config.yaml
num_hidden_layers: 8
hidden_size: 640
num_attention_heads: 10
num_key_value_heads: 10
head_dim: 64
intermediate_size: 2560
vocab_size: 40984
hidden_act: "tanh_gelu"
norm: "layernorm"
norm_place: "pre"
norm_eps: 1e-06
positions: "learned"
qk_norm: false
attn_scale: 0.125
bias: "all"
tie_word_embeddings: true
parallel_block: false
init: "normal"
init_std_qkv: 0.0246
init_std_o: 0.00614
init_std_up: 0.0246
init_std_down: 0.00614
optimizer: "muon_variant"
learning_rate: 0.0103
lr_mult_qkv: 0.7
lr_mult_o: 4.0
beta1: 0.9
lr_head: 0.00292
warmup_steps: 200
schedule: "cos"
final_lr_fraction: 0.0
batch_tokens: 65536
max_seq_len: 1024
doc_mask: true
train_tokens: 524900000
max_steps: 8010
dataset: "wikipedia_en"
Each number is 200 + 30 x the weight over its row's rms, rounded and kept within 0 to 999. Layers, rows and columns count from 0. The size before them is the row's rms in percent of the matrix's.

# layer 2 MLP down (transposed), 2560x640, rms 0.0215, rows 1575-1595, columns 240-319
099,143,247,160,183,212,209,222,178,182,140,147,154,160,187,216,211,227,221,185,203,182,163,179,247,217,202,197,215,165,108,191,138,220,172,224,190,200,176,204,225,179,246,214,221,202,195,224,231,223,206,126,193,201,211,186,181,162,235,246,184,264,174,181,212,153,210,193,200,156,215,220,218,195,145,172,194,196,190,264,218
104,177,160,174,198,205,219,230,239,255,230,249,183,258,191,167,182,214,238,162,228,194,191,245,227,197,183,191,195,213,261,216,197,264,136,204,188,253,194,170,188,210,152,226,203,198,219,219,173,223,218,254,174,174,216,196,185,270,208,252,212,245,212,194,171,202,181,220,267,269,144,180,136,185,244,182,182,157,199,177,179
099,209,240,168,213,234,184,194,233,205,235,230,204,203,208,162,229,200,205,200,203,258,170,182,213,193,263,202,206,179,211,152,189,167,169,233,220,189,214,185,217,207,155,182,177,225,201,215,164,154,227,206,256,219,234,161,168,220,224,198,227,172,154,210,215,252,290,205,220,218,215,224,166,224,225,232,223,167,183,217,221
101,229,199,205,194,169,215,141,164,223,204,151,196,182,216,179,132,205,274,246,232,187,225,209,184,183,195,193,159,204,160,210,168,164,197,215,178,181,188,212,153,218,162,242,212,170,264,218,182,188,146,233,166,184,183,168,175,158,225,170,236,189,162,200,201,187,199,222,153,244,170,161,197,170,194,248,170,173,242,240,212
101,235,251,157,220,222,178,214,234,173,202,191,218,216,198,181,201,200,215,214,190,179,197,209,225,217,226,124,194,197,198,235,219,177,194,209,215,179,182,200,184,185,190,169,200,148,196,190,221,177,181,170,237,150,188,132,197,253,187,223,166,215,226,202,221,243,201,210,220,216,129,167,289,206,244,252,220,219,219,214,194
101,204,204,224,169,230,197,165,144,180,190,217,200,187,171,213,196,242,200,153,217,195,210,248,190,269,204,211,198,210,168,248,192,271,170,236,234,182,252,190,182,188,195,213,210,176,232,248,248,261,187,254,194,190,200,173,179,201,232,171,186,188,208,190,155,141,215,169,283,210,221,158,236,199,220,213,213,175,204,222,224
095,274,153,253,189,225,200,174,200,162,211,183,185,191,177,198,185,126,200,196,155,170,209,165,201,195,240,193,214,180,228,181,261,157,172,219,190,180,226,217,183,202,147,223,223,138,182,181,181,178,173,213,185,217,217,132,210,211,187,173,242,181,221,214,194,202,227,197,181,228,214,193,245,224,211,153,203,209,152,196,194
098,232,203,246,146,199,194,224,216,242,171,226,237,155,190,208,267,230,209,169,268,158,262,189,172,165,197,181,223,213,183,193,190,214,195,179,202,169,191,197,240,129,212,170,229,180,230,196,246,230,187,196,186,250,205,177,194,184,183,215,219,217,207,191,204,215,252,251,213,178,219,134,269,223,235,160,200,229,210,228,168
098,197,198,187,190,204,202,180,203,176,206,207,206,227,230,185,185,208,200,217,134,212,179,159,241,178,214,194,219,144,169,224,144,184,225,177,182,213,141,184,236,197,213,176,234,189,249,160,200,207,193,164,190,245,255,199,167,167,162,214,227,145,204,190,244,188,171,150,170,221,222,223,219,223,169,234,174,197,241,175,187
103,255,181,168,224,153,212,233,208,227,176,251,231,187,213,167,225,163,221,238,189,215,236,209,226,197,186,228,177,236,171,233,210,170,210,227,182,194,242,209,168,139,213,248,198,187,188,215,188,153,181,225,224,188,189,210,276,142,167,164,183,181,210,210,213,237,187,203,225,240,233,180,172,222,258,199,145,219,189,166,216
102,246,189,151,256,200,197,215,202,225,206,186,241,268,192,185,241,157,227,148,196,179,222,242,235,235,233,218,170,150,252,213,210,221,213,171,217,227,137,180,193,176,192,219,201,180,169,189,190,203,187,187,181,235,211,243,190,229,231,133,182,186,234,170,179,171,193,254,203,224,217,236,224,222,209,171,203,190,230,213,177
095,207,192,177,244,172,209,218,171,160,207,200,157,204,216,210,183,208,188,195,218,219,178,212,197,210,189,223,186,175,195,230,222,153,149,251,183,164,182,240,190,195,199,215,183,210,237,209,184,128,199,218,189,199,201,182,158,204,171,180,199,239,149,174,188,215,191,216,253,217,175,210,154,176,197,172,195,200,189,208,199
099,175,251,212,176,208,215,212,222,214,121,150,214,186,158,168,191,189,217,134,205,206,161,228,154,203,219,207,175,159,237,187,231,195,101,203,214,193,221,196,189,185,163,227,251,178,218,198,192,261,230,221,198,215,242,276,186,255,179,171,203,201,162,188,210,204,214,185,238,176,217,170,158,208,212,159,175,173,210,234,222
107,225,184,211,160,164,215,203,195,225,153,211,148,225,204,226,151,250,201,189,244,180,166,174,197,195,202,261,225,253,180,200,191,162,201,154,185,236,171,246,282,189,209,241,229,173,184,189,183,241,229,229,250,186,227,209,180,187,256,140,135,154,203,182,207,212,209,218,189,154,183,241,106,134,163,253,200,212,185,213,222
098,187,220,225,192,188,172,172,133,191,197,256,165,191,228,177,245,215,199,160,194,223,196,161,217,217,220,185,194,185,236,270,182,156,179,137,205,217,260,185,184,129,223,173,178,188,183,266,211,283,184,157,145,194,196,260,212,213,218,181,181,221,184,203,171,200,213,212,236,191,203,207,215,217,199,186,221,207,255,224,169
089,173,174,184,178,203,207,220,179,223,197,267,236,230,257,192,182,193,173,167,211,227,198,227,207,241,193,182,171,172,179,203,246,160,214,180,253,209,219,220,199,215,228,210,175,172,187,204,186,232,222,240,214,153,191,208,215,244,169,169,136,231,219,222,248,170,223,223,217,203,211,247,167,192,219,233,214,217,208,186,183
099,202,196,140,272,183,227,212,192,135,217,223,176,209,205,175,185,130,203,200,249,189,225,239,226,177,220,204,171,159,235,141,212,203,201,176,227,129,182,192,211,208,165,165,200,184,233,179,151,145,187,164,225,195,241,151,209,201,181,207,201,211,170,180,234,220,203,200,206,209,206,215,192,184,166,174,218,186,175,180,224
101,208,229,183,197,169,154,189,210,223,222,195,159,225,179,257,201,223,240,196,246,218,188,191,236,153,222,233,165,180,230,211,210,173,222,222,192,172,184,155,205,165,184,206,171,175,208,231,208,229,214,264,199,195,241,229,182,210,171,143,193,223,203,128,212,241,187,192,249,177,190,212,219,180,190,195,140,161,212,132,219
095,196,169,225,159,229,223,161,174,197,210,237,115,173,200,210,169,189,252,235,163,214,197,234,201,175,204,167,180,139,171,197,178,208,218,196,246,141,203,202,174,140,190,220,202,215,181,223,209,209,214,195,206,187,178,207,238,223,228,200,204,171,265,199,182,206,176,186,208,148,206,182,233,226,178,168,231,235,231,150,157
100,172,218,212,172,225,189,202,212,210,200,250,252,216,224,210,207,220,204,172,147,180,220,179,207,155,212,189,235,209,150,157,180,180,240,202,235,182,179,255,172,202,173,248,175,211,240,175,262,227,243,166,181,174,233,158,235,157,194,206,243,193,175,211,180,158,251,204,154,187,205,219,323,201,236,183,233,237,146,269,204
095,221,161,156,187,180,207,205,194,202,185,195,222,183,189,231,228,191,207,211,253,199,193,158,235,161,184,234,200,235,270,234,178,167,204,262,235,157,237,208,220,169,185,191,205,186,140,188,159,192,238,224,203,215,194,199,226,201,134,189,167,238,221,189,177,157,195,175,259,179,216,150,186,192,141,253,234,201,157,182,132
# layer 2 MLP up, 2560x640, rms 0.0823, rows 1576-1595, columns 240-319
105,232,193,200,194,243,167,194,204,171,149,187,221,228,206,193,132,233,181,215,179,183,214,205,181,197,159,191,239,251,163,189,211,216,157,199,139,141,196,217,156,214,210,195,161,170,153,114,202,211,227,214,192,217,174,172,161,193,211,226,217,225,209,169,201,250,191,190,239,203,220,234,192,228,197,166,194,187,207,212,190
097,208,198,181,235,200,207,142,172,242,149,189,200,221,248,256,207,237,177,241,229,147,150,249,163,168,187,224,131,128,214,184,209,237,223,165,211,219,218,159,220,184,247,184,148,170,192,158,170,233,184,191,221,184,176,199,198,212,172,201,224,249,227,218,170,207,193,211,177,193,203,213,217,187,173,137,257,243,160,182,213
098,205,191,189,147,221,144,198,203,205,188,188,247,217,214,178,220,197,200,173,205,188,245,255,159,233,155,274,234,212,201,182,215,155,211,165,231,144,197,229,166,189,170,225,187,154,221,221,269,190,208,216,193,191,214,274,175,182,202,206,170,203,212,176,217,230,88,202,153,226,126,228,217,220,267,229,231,251,178,233,175
100,204,256,160,176,168,212,215,191,234,173,199,228,169,199,150,233,169,234,204,263,234,245,223,182,221,192,267,236,165,228,189,199,177,176,198,215,209,246,221,190,176,175,207,196,197,248,225,151,230,152,233,168,225,222,229,188,155,203,164,246,209,170,117,202,175,220,152,176,198,197,220,209,198,196,148,189,135,211,188,209
100,212,157,228,195,192,232,246,208,209,218,170,172,236,209,156,239,252,204,216,193,176,178,236,160,215,253,288,156,177,212,220,205,169,249,207,232,233,150,205,130,274,247,142,190,188,234,229,144,157,195,204,241,197,169,217,234,175,208,217,179,216,156,200,116,231,223,220,133,201,166,206,176,209,188,162,193,164,227,247,210
097,187,225,147,220,198,227,168,234,198,168,189,193,177,189,212,222,214,186,249,190,175,240,215,179,181,241,198,177,166,199,218,203,226,226,191,204,181,238,208,212,187,250,191,227,233,198,201,201,241,224,186,214,205,244,219,206,253,197,182,193,193,208,186,199,230,180,186,165,156,208,156,170,193,222,231,197,212,221,236,224
100,153,185,246,189,149,211,166,203,231,160,219,177,249,217,200,214,213,164,220,221,159,207,221,183,156,225,212,235,197,157,243,183,118,157,163,199,248,193,207,222,176,192,176,223,232,193,210,148,191,172,173,223,210,174,189,248,230,177,198,162,186,196,188,154,176,191,228,192,233,231,201,140,259,148,187,214,209,153,199,205
097,254,202,198,161,238,188,228,197,190,188,175,203,229,233,165,224,193,177,187,255,201,209,190,168,205,226,192,164,225,236,224,162,178,196,225,185,230,223,218,174,228,212,168,199,158,175,186,230,231,254,249,175,199,273,254,162,132,206,208,236,211,200,194,187,193,216,209,195,185,149,190,165,216,197,230,173,253,226,211,194
102,174,208,211,209,246,193,120,164,218,220,191,177,194,195,241,205,163,181,207,232,196,194,185,163,197,212,221,201,212,230,229,200,161,183,214,184,206,218,135,206,169,201,191,155,204,163,214,202,192,209,192,208,201,205,211,228,202,190,184,219,160,218,210,192,222,178,194,181,210,213,166,237,148,275,220,130,170,220,178,202
103,191,247,179,207,215,161,138,166,215,153,226,228,210,166,194,236,201,152,162,254,201,188,238,187,227,158,189,207,202,233,189,219,247,175,227,194,215,207,166,182,201,234,207,223,257,241,196,200,161,193,193,195,171,248,257,225,194,187,222,210,187,239,204,182,124,233,241,167,148,204,231,205,235,206,165,184,165,213,185,263
100,230,192,254,227,203,246,148,225,121,248,161,191,201,214,194,209,202,174,183,217,167,230,179,154,176,188,153,220,180,225,220,158,233,199,169,179,238,198,145,225,246,222,204,203,202,145,152,205,207,225,234,215,210,179,160,168,164,169,228,192,200,205,188,207,222,210,226,189,175,166,195,243,225,196,188,175,186,232,210,151
095,177,179,178,163,163,188,145,168,247,238,197,171,181,226,203,162,237,225,214,250,175,213,233,216,184,155,196,172,181,177,166,204,211,191,205,204,232,222,198,188,159,178,180,189,207,165,164,179,238,180,224,179,189,158,193,250,176,191,157,185,195,182,189,195,232,223,205,257,254,238,233,209,222,191,126,181,222,212,183,221
101,172,159,150,181,217,170,189,198,180,225,150,257,199,196,181,204,175,167,203,197,239,184,212,158,188,200,238,227,193,164,193,209,228,151,176,198,199,156,246,179,162,207,241,242,202,217,209,157,197,180,170,223,211,183,141,193,207,190,186,234,135,158,193,134,169,190,205,233,221,249,182,187,205,216,202,174,195,233,202,178
099,226,199,148,187,198,243,242,251,224,186,190,230,238,224,275,185,167,157,237,189,179,187,219,230,253,205,228,259,194,204,196,247,167,227,232,146,217,201,216,228,241,231,204,191,235,195,173,221,140,203,226,231,199,216,154,183,223,181,227,194,233,230,215,172,206,206,237,165,228,211,223,161,248,284,207,155,222,230,192,206
099,225,239,224,219,195,190,214,222,221,243,159,147,185,191,167,157,220,194,267,160,208,197,214,188,235,170,240,222,264,214,216,207,205,197,208,239,208,233,199,216,251,218,165,188,207,204,218,153,141,246,166,188,180,245,187,167,214,220,226,327,229,186,212,200,220,207,220,219,178,187,174,254,223,220,141,189,224,178,181,151
106,150,178,221,214,267,211,196,207,223,172,189,185,199,192,192,197,208,217,187,196,164,281,158,205,213,221,190,186,244,205,194,150,225,200,171,177,216,194,208,226,173,194,251,248,185,232,192,222,161,215,203,202,138,210,168,248,232,238,211,210,189,212,197,185,151,204,190,215,178,210,249,196,247,193,188,183,227,218,224,227
097,248,177,219,196,206,227,173,173,201,201,175,231,169,149,169,164,207,217,198,204,209,185,217,175,206,167,179,228,186,206,177,224,243,179,157,180,165,162,163,171,199,229,215,237,166,212,191,150,163,199,229,221,221,161,221,189,191,199,230,188,179,203,208,186,199,263,219,201,255,230,216,158,169,183,218,166,183,165,196,190
101,246,222,254,170,152,179,209,169,211,174,156,209,204,150,150,191,174,211,238,207,238,179,181,242,165,214,258,215,203,187,234,243,197,155,149,199,182,200,212,234,228,186,156,195,225,190,216,201,235,251,180,155,182,221,177,107,231,154,185,170,208,183,156,201,199,214,221,203,178,253,185,252,205,236,176,185,186,266,202,224
099,282,202,214,175,163,208,230,158,204,211,210,197,202,209,228,240,238,183,184,210,227,193,140,198,195,246,236,191,180,198,192,200,154,189,278,191,221,174,182,187,210,213,200,212,189,191,206,220,208,189,186,220,199,126,196,181,189,205,154,186,203,192,239,200,174,176,212,185,198,239,128,236,232,236,235,180,207,161,189,177
099,173,213,225,147,189,212,198,166,181,170,223,147,190,193,230,154,182,118,194,233,194,218,156,234,277,235,223,244,218,199,199,201,197,153,196,183,203,163,176,153,190,197,207,160,202,152,137,211,256,133,216,223,228,195,143,244,169,213,231,201,211,166,162,201,212,126,143,181,168,217,171,225,219,216,175,172,217,179,205,236